Weights of a small GPT-style language model, trained from scratch on English Wikipedia.
Architecture: RMSNorm before each block, learned positions, no biases in attention or MLP, tied embeddings, normalized queries and keys.
Each number is 200 + 30 x the weight over the matrix's rms, rounded and kept within 0 to 999. Layers, rows and columns count from 0.

# layer 11 attention query, 192x192, rms 0.199, rows 53-60,116-124,180-188, columns 0-95
195,230,203,226,208,161,159,159,200,216,155,207,180,219,203,204,162,170,210,216,234,241,161,192,149,225,218,203,168,184,170,198,156,224,206,211,240,259,196,194,208,166,212,169,179,196,139,242,128,158,190,193,177,177,185,194,197,120,104,177,187,197,136,182,207,207,271,195,256,230,160,201,177,169,175,169,180,201,195,183,216,184,198,184,192,138,260,231,175,155,158,195,198,223,181,189
200,209,227,185,232,211,173,194,223,232,163,203,167,220,207,235,179,203,214,192,163,260,233,151,138,216,196,202,189,190,238,179,211,234,201,211,168,229,168,174,208,115,189,184,199,222,220,174,198,168,199,179,169,229,218,206,209,224,189,218,188,218,180,189,212,203,190,174,207,213,225,218,207,211,237,229,206,221,235,189,169,197,205,229,165,223,179,194,149,192,192,154,166,212,175,184
123,240,162,245,222,193,158,233,233,233,182,223,237,176,191,217,185,274,170,165,178,251,253,189,221,182,174,228,180,196,203,199,191,231,168,201,209,183,212,206,180,206,197,191,188,152,221,267,227,221,224,177,164,219,258,179,183,224,186,155,237,170,248,184,186,193,260,198,190,190,257,201,199,197,154,240,213,197,200,215,206,202,184,205,212,187,190,178,252,214,223,199,216,173,197,188
227,230,201,259,224,215,189,226,224,200,196,146,238,203,215,171,171,258,180,216,208,220,175,198,186,164,210,217,210,208,189,151,224,214,176,173,213,253,172,198,166,199,126,248,202,196,208,270,168,188,208,202,201,198,159,183,117,180,241,198,169,209,182,200,241,163,208,184,224,153,199,250,197,174,214,220,194,205,208,167,176,177,178,169,187,178,231,209,177,215,169,241,259,260,242,245
172,223,220,186,219,202,187,185,187,190,243,173,199,234,197,229,197,198,205,185,228,238,209,232,177,241,239,175,215,245,183,156,174,201,167,228,149,226,207,173,228,150,188,203,174,249,262,232,157,224,199,201,165,204,161,174,217,227,231,190,198,234,227,230,175,185,187,210,226,212,225,243,186,214,183,210,229,238,180,233,219,195,189,196,192,184,216,214,211,202,172,184,189,153,180,147
254,241,201,211,224,242,239,247,189,200,175,195,235,181,190,174,193,187,241,223,183,242,201,238,157,184,191,216,200,173,213,191,227,172,149,231,194,207,190,232,169,205,192,148,227,173,214,195,176,217,211,197,205,199,242,215,274,222,193,223,166,187,208,175,172,209,208,229,179,163,206,230,170,216,235,247,197,241,194,167,177,186,158,125,191,201,171,157,212,192,191,184,202,197,249,157
199,174,225,163,194,186,169,176,258,179,175,225,222,224,186,179,257,170,164,185,188,203,210,163,257,200,222,202,245,177,196,214,225,212,195,246,166,201,196,236,182,214,144,216,220,196,288,183,224,187,232,228,149,156,236,204,247,200,162,197,206,160,266,222,141,211,227,210,226,200,199,199,239,202,238,178,188,229,191,195,215,209,175,187,210,215,214,186,207,215,190,203,168,195,195,191
170,196,192,235,215,240,203,159,151,249,177,214,188,252,170,180,204,236,232,164,208,199,179,222,178,221,201,170,187,198,199,209,196,153,236,213,199,183,235,210,221,202,202,205,235,213,191,192,180,174,186,189,229,181,194,192,231,170,220,207,219,247,181,193,217,180,194,134,184,175,138,189,205,160,187,215,213,210,162,240,204,190,242,159,225,220,171,194,222,219,161,187,143,159,201,183
166,204,210,281,144,230,203,230,200,227,219,247,150,225,217,218,199,173,177,199,228,225,217,177,214,184,193,189,256,218,234,209,166,213,182,215,181,166,146,161,178,231,239,213,157,241,220,153,177,255,211,232,176,203,215,177,218,173,142,249,201,188,148,125,250,173,232,178,185,183,206,265,198,188,223,142,201,203,171,209,208,180,159,161,218,221,178,267,249,127,202,209,242,164,209,148
173,214,216,219,209,214,210,171,192,193,218,190,201,233,206,189,200,192,245,197,212,231,205,172,149,231,174,191,152,228,224,197,192,176,174,178,167,283,187,214,194,171,230,200,214,197,238,195,163,260,128,212,216,219,173,215,158,173,156,214,255,174,176,192,151,220,214,244,236,192,223,209,169,158,163,195,224,252,140,172,170,162,208,182,174,230,165,222,162,189,190,172,188,220,176,155
272,209,189,165,219,179,137,201,239,198,176,238,149,253,174,152,210,189,163,156,211,210,200,178,183,209,204,200,247,181,176,181,130,248,167,212,194,158,211,211,136,199,166,264,163,243,166,287,171,162,153,171,168,249,253,175,185,252,183,163,251,215,202,188,241,154,202,210,246,255,169,154,236,243,216,250,196,221,196,209,168,284,256,224,127,205,226,198,136,223,169,194,207,201,159,220
233,214,156,154,204,201,218,217,230,184,195,204,214,129,197,213,156,162,129,155,201,174,196,240,203,225,104,239,211,218,202,234,146,172,142,177,206,160,140,246,237,195,206,217,125,173,247,234,186,245,191,209,150,187,192,204,190,164,199,240,176,161,163,209,179,221,207,209,183,164,209,192,231,159,142,223,208,144,232,146,186,227,192,216,226,235,199,189,214,163,182,211,236,242,219,195
275,205,201,259,209,171,229,260,212,236,211,220,164,181,259,189,216,202,242,180,213,197,198,184,217,167,233,202,195,219,161,196,266,223,145,227,192,210,204,206,214,216,227,181,224,198,224,207,162,166,196,192,194,261,182,188,144,224,182,178,183,158,172,200,223,220,213,169,190,162,160,198,175,193,155,170,209,217,197,154,239,139,249,173,170,224,169,203,186,200,180,240,220,197,166,210
204,193,150,144,186,224,229,233,171,185,220,199,171,215,176,212,183,202,213,209,208,244,166,168,188,153,218,206,219,219,201,188,196,189,220,231,198,167,194,184,227,188,227,140,195,224,225,208,194,154,197,174,179,203,184,168,212,217,276,192,188,257,193,188,207,170,179,201,176,206,198,227,201,213,204,234,200,223,174,206,218,181,221,147,197,227,207,211,211,199,207,143,173,145,198,160
211,199,186,169,218,220,172,206,178,194,171,233,167,254,229,183,172,216,245,199,173,226,160,213,160,214,223,170,193,199,191,203,213,203,190,199,230,266,182,216,198,189,183,237,236,220,200,214,230,210,226,189,181,146,222,206,229,200,235,241,260,163,240,192,197,219,182,209,207,181,230,199,200,186,227,186,210,220,179,188,170,171,203,206,203,200,172,157,225,198,190,186,192,251,202,169
202,203,212,201,192,196,151,227,216,161,208,213,206,258,212,220,245,172,184,194,194,188,159,247,231,173,212,200,199,172,238,199,254,254,132,194,170,241,202,225,191,209,206,255,228,236,196,241,212,199,197,218,152,194,197,197,194,190,157,168,193,185,215,188,209,173,238,182,215,221,168,228,239,199,192,143,228,213,206,184,197,145,168,163,145,199,189,261,185,183,160,171,156,167,182,176
157,165,208,96,228,215,246,218,228,175,187,209,202,220,243,222,211,295,163,208,181,237,204,224,215,266,174,183,211,181,169,179,194,200,187,240,208,194,206,202,189,232,263,241,217,175,171,196,199,166,234,216,277,185,221,211,226,202,221,238,214,219,257,249,202,215,228,218,164,183,174,186,180,199,161,211,184,174,153,219,221,199,164,239,266,169,181,192,248,206,207,224,212,205,193,191
223,194,189,168,202,168,228,229,211,252,138,163,164,260,168,200,252,203,159,176,216,277,233,180,193,253,186,172,229,182,196,176,188,179,200,187,167,191,232,125,172,194,218,176,161,196,199,214,199,157,184,225,176,245,208,203,158,153,194,229,205,175,181,169,235,200,225,207,197,134,232,216,177,136,225,206,250,213,172,219,185,198,191,171,180,193,220,222,184,185,219,151,191,131,190,227
181,203,232,212,189,188,174,128,192,256,176,218,165,216,210,202,170,170,210,197,219,242,182,184,131,245,216,220,174,192,172,183,194,193,219,176,210,238,181,195,193,200,219,171,218,210,149,206,101,166,181,181,216,183,209,216,223,130,130,191,220,188,155,200,210,205,236,196,244,188,152,207,213,199,192,173,185,162,202,150,204,156,162,231,186,158,277,235,176,137,178,214,195,244,157,224
166,244,205,155,209,208,195,202,209,160,161,227,192,214,174,195,174,222,195,195,187,252,204,187,160,245,211,188,179,171,242,193,187,238,193,236,176,224,199,193,184,150,235,187,206,209,220,227,201,170,208,198,205,260,195,220,190,185,220,182,161,169,199,218,205,197,257,191,206,186,216,203,191,254,224,204,206,260,216,187,172,195,201,204,176,185,194,204,157,174,179,167,157,223,155,189
145,237,201,230,228,196,154,187,216,226,205,186,227,207,178,240,214,242,178,176,202,240,237,188,215,162,179,233,175,180,195,205,188,210,177,195,172,187,190,174,203,214,166,186,204,148,210,276,218,203,228,169,155,198,262,161,194,184,202,168,229,172,250,178,218,179,281,188,186,211,250,257,183,231,173,203,229,176,235,203,204,199,200,198,194,191,182,191,225,197,227,158,191,167,205,206
212,187,207,228,233,215,217,227,228,191,229,187,209,212,187,186,151,238,179,222,219,242,165,193,181,180,217,205,193,213,198,175,237,238,194,198,205,220,182,190,147,221,122,192,154,193,259,260,128,193,195,189,197,198,189,206,124,200,250,219,205,183,181,232,224,141,215,228,216,148,179,224,201,182,208,242,192,197,190,202,194,101,174,155,158,161,179,193,175,200,156,214,226,237,203,238
186,206,216,189,209,208,190,193,167,203,234,176,187,237,211,249,201,227,163,208,230,235,207,203,169,249,231,157,196,253,193,178,181,234,168,226,192,203,185,232,219,158,209,196,191,225,211,221,174,226,202,206,168,185,181,186,211,229,201,200,187,248,192,220,183,154,166,199,215,211,227,222,198,175,175,206,227,229,174,252,194,172,182,169,208,183,223,217,220,208,190,190,215,157,179,183
244,243,240,239,219,239,205,213,175,185,174,194,208,167,174,151,206,205,241,223,168,260,205,205,163,192,210,244,181,185,220,213,214,178,173,214,213,211,188,223,180,198,190,159,218,168,184,207,156,191,201,167,212,184,226,218,262,223,185,197,154,194,220,159,171,240,205,196,180,165,220,241,143,224,209,226,207,270,189,188,192,145,188,164,175,189,195,155,209,200,210,201,194,228,246,195
220,189,201,192,179,184,205,223,221,156,185,201,246,217,171,154,262,169,147,193,219,198,166,161,261,237,221,200,195,193,159,228,221,249,186,274,196,191,190,246,173,220,189,209,226,193,264,201,160,152,192,259,140,164,218,200,257,185,172,189,191,174,226,252,153,213,228,252,224,232,153,210,253,198,197,160,184,224,196,197,193,232,164,185,176,187,232,198,188,203,178,185,182,185,182,186
184,189,167,273,205,241,182,164,193,232,184,221,186,208,167,142,207,214,203,197,163,158,162,245,166,223,183,209,184,231,205,208,193,153,198,204,236,201,231,202,240,171,215,206,224,189,207,221,184,179,169,211,187,181,165,210,219,154,204,228,225,256,198,175,239,197,164,92,182,198,153,178,180,152,203,212,216,210,159,224,185,184,263,204,193,203,155,170,197,203,145,183,138,177,222,169
# layer 11 attention key, 64x192, rms 0.228, rows 52-59, columns 0-95
202,180,238,253,193,221,228,177,129,197,204,174,221,235,191,190,206,222,219,204,242,232,179,193,208,243,223,221,277,178,168,204,188,167,198,208,184,168,172,157,226,167,217,206,152,183,255,160,218,198,191,234,188,221,176,215,161,209,150,178,229,230,205,153,228,226,232,208,202,174,213,267,235,172,263,176,198,206,199,203,160,155,240,175,263,200,154,195,217,114,245,253,202,180,252,197
197,181,215,246,190,212,151,203,198,185,216,177,201,246,214,180,231,190,223,174,214,207,226,222,190,204,266,233,226,188,186,204,215,220,128,216,169,197,182,155,178,194,254,169,188,202,220,173,184,197,200,200,261,168,146,207,177,151,123,191,275,243,125,207,177,242,182,203,247,224,197,212,195,157,192,240,243,175,213,176,238,187,245,208,201,188,220,187,226,212,196,207,209,202,188,164
174,177,229,219,193,209,197,189,212,213,225,226,173,180,183,202,207,175,212,172,162,185,209,192,154,208,191,232,240,205,197,229,155,222,165,198,183,208,209,143,162,185,180,178,181,226,164,196,146,190,192,182,171,270,182,202,223,168,202,221,229,216,176,181,188,193,233,228,212,225,165,209,205,199,269,208,222,246,202,224,195,195,238,208,197,231,190,166,160,200,187,179,162,172,185,190
181,187,245,222,200,142,224,247,274,188,158,165,179,151,160,173,208,244,188,199,224,279,178,207,273,231,182,219,177,225,203,184,158,129,189,173,188,185,181,194,242,214,188,202,155,213,199,192,170,228,259,206,122,222,204,232,182,212,184,136,204,208,219,219,168,200,238,220,191,154,159,207,259,228,136,196,241,153,195,177,213,188,170,193,180,186,172,215,241,199,135,206,249,222,211,147
221,204,221,254,181,233,178,216,210,237,206,140,296,156,197,211,174,259,188,202,212,207,210,173,173,206,226,226,197,214,134,170,192,204,210,157,161,164,193,228,206,225,193,246,183,228,192,248,176,153,148,201,203,229,178,182,186,170,205,138,190,222,161,220,286,218,195,187,232,186,178,273,202,144,179,165,217,184,192,188,213,204,171,172,193,204,200,190,213,239,134,266,239,211,169,239
264,188,246,236,224,186,227,163,178,173,267,193,151,220,172,188,222,186,210,247,223,185,219,247,189,239,218,225,187,198,165,183,167,240,187,197,177,188,178,184,224,158,171,260,222,195,241,222,188,205,179,171,143,246,188,171,180,241,229,161,167,222,185,225,203,235,194,243,249,198,186,174,190,254,203,246,185,197,192,228,228,191,206,175,221,210,202,184,198,232,252,209,246,174,203,159
210,196,199,285,203,207,189,203,165,151,149,259,203,176,178,189,151,176,189,238,181,276,194,196,189,195,213,193,202,197,204,164,154,243,210,200,233,228,195,224,167,216,212,172,217,210,211,232,191,148,259,253,163,194,151,209,252,170,252,247,216,172,215,196,195,239,204,200,173,173,134,206,192,194,231,186,142,223,196,221,180,142,160,219,192,242,173,154,192,205,199,228,173,205,199,158
239,211,147,173,225,180,161,188,208,227,188,239,175,223,212,211,198,213,209,133,164,191,219,182,265,195,181,194,126,145,211,195,234,209,192,211,241,206,170,247,177,217,215,215,201,226,266,196,178,238,196,256,160,127,167,227,225,197,167,203,213,231,197,207,160,226,221,135,206,160,206,223,225,172,144,128,159,161,185,199,173,195,184,200,136,168,241,219,220,256,185,181,197,228,247,182